config = dict(
    n_layer=16,
    activation='tanh_gelu',
    init_std_up=0.0222,
    steps=6879,
)
Each number is 128 + 24 x the weight over its row's rms, rounded and kept within 0 to 255. Layers, rows and columns count from 0. The size above them is the row's rms in percent of the matrix's.

# layer 13 MLP down (transposed), 256x64, rms 0.0627, rows 206-252, columns 0-31
size [ 87 130  85  95 111 114 107 103  61  96  94  90 118  94 100 116  83 115  96 101  95 124 115 103 112  90 116  97  72  99 103  65  83 106  98  88  97  92 108  88  78  83 110  99 104 121 105]
[[118 104 117  91  97 130 157 111 130 175 183 115  98 149 111 138 114 165 149 138 148 118 120 110 140 145 139 144 100 113 129 152]
 [ 98  82 146 129 138 211 126 118 124 116 135 140 154  98  91 156 149  91 144 123 142 166 115 111 156 134 170 104 121 112 110 135]
 [155  83 141 157 154 112 105 158 126 165 120 141 108 140 128  98 187 116 100 123  95 113 112 156 134  91 117 113 125 136 138 129]
 [151  84 140 110 158 117 132 111 143 102 110  42 117 148 155 140 117 104 138 154 127 145 123 111 120  99 137 139 125 130 139 101]
 [104 134 123 157 136 140 172 128 118 121 120 145 109 127 121  89 103 132 136 148 120 120 120 122 154 132 132 137 111  82 159 136]
 [172 109 136 125 127 152 131 120 143 111 108 119 111 158 148 143 145 153 128 123 118 153  91 134  92 167 106 104 132 145 108 109]
 [140 102 175  90  81 184  91  89 139 117 166 136 105  98 134 133 120  97 138 147 133 111 131 135 137 121 133 140 131 128 144 157]
 [116 144 131 129 161 135 160 144 126 201 140 157 116 167  92 118 141  89 133 172 129  90 112 135 148 133 150 129 148 144 122 120]
 [173 127  67 124 116 155 128 151 112 134 111 136 110 135 159 126  88 130 119 133 132 117 138 157 107  90 113 116 126 153 131 136]
 [141 174 122 113 125 141 173 133 160 142 136 165 123 157 119 116 131 107 157 105 128 147 137 129 112 124 132 134 142 123 120 133]
 [139 129 140 130  81 178  90 116 114 143 122 128 138 162 114 152 121 146 118 115 153 126 138 104 127 103 158  73 144 105 132 116]
 [109 123 188 164 131 139 101 162 148 128 103  89 130 135 111 144 100 149 145 126 156 155 130 125 136 123 123 127 160  93 153 180]
 [130  98 108 100 139 133  95 134 173 119 114 133 132  94 119 172 155 159 113 130 120 141 142 148 139 149 154 116 162 171 124 118]
 [157 113 163 133 134 161 158 144 102  88 143 173 133 109 136 146 129 113 152 126 137  88 115 158 130 109  77 137 157 135 153 126]
 [123 114  99 129 105 127 183 127 108 115 133 125  72 123 155 145 124  80 113 133 152 146 138 155 138 141 158 112 153 156 176 140]
 [157 152 136 156 113  80 169 108 146 183 121 112 123  70 101 144 106 142 180 144 119 146 127 101 131  90 155 137 123 153 126 109]
 [101 162 131 114  91 126 128 129 165 132 155 170 163 123 128  92 104 122 132 132 138  91 118 136 126 159 115 100 132  91 105 165]
 [128 159 193 117 107 124  87 128 104 123 119 130 174 111 127 127 107 140 161 127 112 150  87 150 128 139 104 132 119 154  79 132]
 [137 101  99  89 143 177 124 157  94 119 111 127  94 165 152 151  98 113 106 100 160 123 135 156 133 124 134 115  87 125 124 111]
 [ 96 116 103 158 107 110 138 147 109  94  93 143  94 133 158 172 131 156 134 154 147 102 118 121 129 128 177 103 135 126 142 119]
 [125 161 134  95 100  93 134 115 155 135 145 142 132 124  66 130 117 110 156 116 129 144  93 176 118 113 117 125 149 109 205 161]
 [141 147 157 120 150  55 119 117 142 160  95 144 139 129 136 121 120 128 106 138 119 132 128 151 160 129 147 140 137 125 162 114]
 [123 147 109 100 101 192 120 147 141 106 119 118 190 131  85 131 151 112 113 156 109 131 125 115 141 106 135 126 157 135 151 152]
 [152 117 162 174 127 144  84 149 148 101 128 155 114 133 149  78 123 141 117 179 126 110 140 117 100 129  94 106  92 131  89 114]
 [129 100 141 114 120 150 159 128 141 153 101 135 137 146  98 114  84 130 112 103 124 128 147 144 151 126 125 139 114 137 147 110]
 [163 140 133 165 133 107 118 124 149 130 116 133 101 130 135 156 117 141 104 134 115 101 148 125 152 130 141  91 131 150 127 116]
 [152  82  99 137 108 126 140 140 124  91  92 150 129 118 152 139 164 149 145 143 139 118 119  91 118 151 129 128 111 131 152 164]
 [162 141 103 122 137 195 182 143 128 117 120  95 140 156 150  60 155  97 131 137  75 149 115 109 133 139 105 124 135 157 137 128]
 [137  95 129 126 127 150 112 101 152 124 125 142 170 150 123 147 165 106 136 134 153 121 126 125 117 142 129 193 111 141  95 138]
 [ 97 141  96 113 100  90 153 104 112 130 186 129  73 105 114 131 137 127 140 138 144 129 155 130 169 148 174 121 154 114 110 136]
 [148 101 166 121 131 118 134  73 148 120 112 157 122 136 136 156 120 102 146 158  92  75 144 129  77 130 136 125 110 165 126  96]
 [171 130  99 136 151 111 119 113 115 128 114 153 162 125 129  93 128 149 120  74 168 121  72 136 113 114 114 120 165 153 108 129]
 [103 152 142 101 101 127 134 128 102 126 169 150 109 141 134  90 149 126 102 110 146 126 125 116 152 121 165 138 160  96 159 106]
 [132 119 150 145 138 109 168 179 123 114 115 103 102 131 139 171 124 108 161 100 121 127 113  90 149 113 125 146  57 140 112 121]
 [190 106 119 104 150 123 104 149 108 127 108 133 114 130 137 128 145 116 129 115  98 122 129 154 129 132 124 117 127 161 122 158]
 [126  93 116  94  94  94 133 114 136 123 123 125 155 136 142 103 168  96 134 111 129  84 131 123 136 135 106 144  98 144 135 146]
 [145 140 127 116 127  84 149 111  95 133 134 114 131 131 145 136 128 158 159 117 127 156  89 105 118 130 134 117 141  93 123 172]
 [142 140 121 128 122 149 114 116  94 124 105 157 133 120 101  98 146 159 145 127 109  97 140 137 122 137  86 111 117 185 122 150]
 [129 119 184 130 132 119 112 152  93 178 118 142  94 184 135 109 120 151 110 170 123 143 114 107 116 137 130 119 163  92 138 106]
 [144 147 133 135 137  81  99 119 125 159 121 107 111 153 102  75 124 125 196 118 186 161 134 100 129 105 113 103 123 126 130 153]
 [129 103  52 160 134 174 135 133 107 108 137 105 142 126 111 165 156 150 135 121 153 122 104 111 135 139 120  86 124 174 130 142]
 [137 122 168 130 123 130  81 126 126 136 112  86 170 128 136 173 126 134 173 125 116 105 149 136 149 159 150 118  97 121 166 115]
 [126 153  87 106  94  47 111  99 133 146  98 135 122 188 114 122 114 134 131 130 155 129 124 167 118 126 143  97 141 129 151 144]
 [112 116 147  99  94  99 109 124 104 134 131 163 137 151 106 164 131 131 152 101  94 142 122 139 161 166 128 120 105 115 137 157]
 [106 156 140 127 147 191 148 156 133 132 122 164 109 156 137 136 135  99 165 125  78 116 119 145 113  81 112 141 158 131 111 125]
 [158 102 140 134 111  76 158 119 135 128 171 132 112 182 132 130 142  87  93 112 140 158  95 123 118 136 105 135 154 152 155 123]
 [125 112 107 133  88 197 139 140  85 121  96 139 117 139 176 135 145  86 115 147 131 111 116 129 128 133 124 124 118 135 126 144]]
# layer 13 MLP up, 256x64, rms 0.231, rows 207-252, columns 0-31
size [128  84 113 112 115 110 109  65 107  90  90 122  94 102 114  83 120  99  95  91 121 112 108 102  86 109  93  71 104  96  68  87 105  95  92  91  93 104  82  83  86  98  95 105 101 103]
[[142 151 133 107 106 197 122 100 163 121 123 145 123  95 107 160 101 121 143 103  57 127 133 136 133 131 120 149 143 128 110 118]
 [116 149 149 105 131 163 122 123  83 135 156 104 125 171 142 124 163 143 115 103 125  86 116 148 113 142 134 151 132 146 168 118]
 [114 157 106 157 116 129 134 134  89 150 172 151 115 143 161 162  97 115 129  90  98 130 137  74 101 132 106 123 123 119 164 135]
 [160 131 129 116 127  97 121  98 105 134 132 109 135 119 156 167 136 165 117 123  93 113 111 134  99 172 104 176 121 115 104 110]
 [113 154 113 178 139 137 156 127 179 114 196 131 140 147 126 103 107 129 104 151 135  68  78 131 134 153 101 150 111 108 141 138]
 [ 98 145 109 165 132  91 144 130 136 142 113 129  90 130 159 141  77  98  76 140 110 131 166 131 106 138 113 136 145 128 143 139]
 [135 114 143 106 145 119 115 155 113  74 130 110 109 105  95 152 128 177 116  94 142  88 144 146 101 119 122 153  93 160 179 146]
 [110 131 118 117 156 125 125  94 110 139 123 105 107 169 135 143 157 144 133 158 151 172 157 107 196 123 104 129 103 165 102 113]
 [140 139 157 100 146 125 145 146 162 138  98 145 112  78 103  93  97 110 112  88 107 142 118 179 137 145 128 127 133 103 143 120]
 [183 123 132 109 141 168 165  80 169 105 120 117 132 143 127 128 100 117 109 124  95 114 115 166 101 137 106 172  91 113 128 103]
 [149 106 115  95 109 153 167 155 119 111 175 124 118  92 125 140 150 114 118 100  94  93  99  94 121 137 135 158 156 135 128  82]
 [139 166 110  86  81 161 129  99 127 117 158 121 114 137 153 162 122 149 129 135  85 151 164 101 129 120 175 148  97 124 148 106]
 [113 156 166 132 146 109 114 128 143  65 108  77 124 120  91 109 147 173 114 110 114 126 158 100 151 153 144 183 133 116  95 163]
 [133 110 180 112 102 124 127 179 107 169  96  93 132 118 126 116 157 177 147 101  99 107 142 126 111 134 117 139  90 123 116 129]
 [101 127 149 109 123 137 112 121 106 156 115 122 132 110 132 162 128 112 103 116 138 136  92 147 134 191 128 112 145 117 132 142]
 [146 148 114 138 125 113 112 103 115 104 133  77 119 111 151 130 169 167  92 149 120 165 132 103 123 141 132 116 134 140 120 126]
 [112 115 118 124 102 157 117 139 112 149 113 120 122 106 121 121 139 108  69 112 129 132 154 167  78 171 120 122 131 108  95  92]
 [104 106 107  99 163 138 152 108 136  92 164 100 119 142 151 145 122 127 100 152 171 139 127 129 132 126 106 148 108 135  97 137]
 [135 125 163 102 133 109 152 128 168 159 144 125 158 152 128 114 145 147  97 114 128 124 133 126  82 141 102 152 141 148 111 151]
 [ 99  87 118 124 135 144 142 135  93 149 124 120 109 130 131 128 117 125  91  97 161 129 130 110 133 133 165 156  92 153  70 113]
 [161 150 152  85 152 133 157 164 124 124 128 109 118 103 159 140 127 138 105 101 100 145 119 118 128 150 126 155 129  90 158 110]
 [106  98 120 142 114 108 102 163 141 133 150 160 104 111 166 148 138 130 106 138 130  97 112 109  96 149 100 102 147 180 143 136]
 [131 127 107 118 141  98 127 130 136 133 116 137 171 100 159 116 151 123 160 126 112 146 117 138 176 159 152 123 105 104 172 128]
 [101 150  91 102 139 182 155 130 148 109 130 110 125 127 115 119 121 116  79  83 122  93 142 134 117 168 141 130 131 129 137 141]
 [144 120 120 143  82 172 148 121 178 127 132 137 151 125 119  96 151  88 136 109 128 117 107 128 104 108  84 145 125 112  98 144]
 [137 180 135 113 155  95 123  97 178 159 159 104 159 107 148 121  93 131 102 105  76 178 124 130 127 128 138 132 115 171 107 123]
 [128 120 134 109 103 175 106 125 148 101 131 128 121  91 111 169 101 144  72 138 190 123 150 109  93 126 122 163 166 132 144 109]
 [150 131 112 132  76 141 157 130 119 119 125 109 103  81 149  75 110 157  84 150 116 140 108 139 173 108  80 129 119  92 123 148]
 [145 137  84 118 153 137 118 142  89 163 131 114 131 147 125 158 129 165  96 130 124 122 143 121 139 141 108 130 139 157  91  87]
 [ 88 128  91 107 107 117 140 129  75 142 148 105 122 121 114 121  90 120 130 113 129 169 127 130 156 139  97 144 154 117 113 154]
 [ 96 174  97  96 104 169 113 114 137 119 158 134 108 129 129 143 103 103 100 153 146  97 145 158 144 135 114 139  90 107 110 118]
 [131 112  90 144 123 131 114 118 120 150 125 116 150 106 105 167 103 141 104 114 105 109  91 153 100 110 115 166 138 185 132 144]
 [137 133 134 156 100 124 136 105 143 117 149 109 101 113 119 116  96 138  99 142 126 135  94 147 119 170 150 130 150 117 140 127]
 [118 131  88 120 143 137 158 129 100 140 138 119  99 149 146 117 120 156 101 114 146  94 127 129 141 132  85 196 104  91 146 133]
 [129  97  92 117 177  99 150 148 127  67  85  96 132 123 122 100 150 166 122 147 115 134 154 103 129 130 119 164 133 133 114 128]
 [143 155 136  71 138 167 118 119 103 171 150 142 112 154 111 110 117 135 122  98 112  85 118 119 152 168 134 126 130 177 120 129]
 [141 139 181  97 132 106 125 174 134 122 187 113 127 124 155 160  98 163  76  91 140 109 143 136 147 116  88 156 129 115 155 135]
 [167  58 140 137 100 160 149 119 148 106 118 116 153 118 117 156 154 128 130 151 105  81 110 130 115 193 111 152 130  71 108 112]
 [143 147 120 168 130 133 134 118 151 144 149 113 103 101  84 125 111 131 127  94 141 102 143 118  98 127 149 110  80 156 147 151]
 [142 195 114 128  89 165 123 135 176 112 129 101 108 133 115 151 113 133  93 103 156 149  99 120 125 126 126 130 125 120 127 154]
 [133 121  98 115 143 108 176 125 121 141 138 130 114 111 179 118 104 111  82 108 115 137 111 114  81 146  94 156 149 107 131 123]
 [136 161 124 105  97 125  96 120 136 158 121 147 134  62  82 131 124 122 103 119 133 141 142 112 105 130 128 168 101 130 128 148]
 [ 91 141 155 150 127 129 147 101 143 138 105 130 102  89 132 132 119 136 119 170 112 136 119  93 103  80 150 181 171 121 176  80]
 [127 169  95 102 147 114 113 127 165 121 152  91 125  96  99 159 146 116 105 113 155 124 120 126 182 136 155 140 168 126 115 163]
 [141 135 140 175 130 108 106 170  93 126 133 102 114  92 163 141 146 172 160 155  93 111 129 106  86  96 123 128  90  99 125 119]
 [132 136 143 116 126 192 109 128 120 147 155 136  92 157 112 197 137  80 116 156 112  81 105 126 105 121 121 131 125 140 150 145]]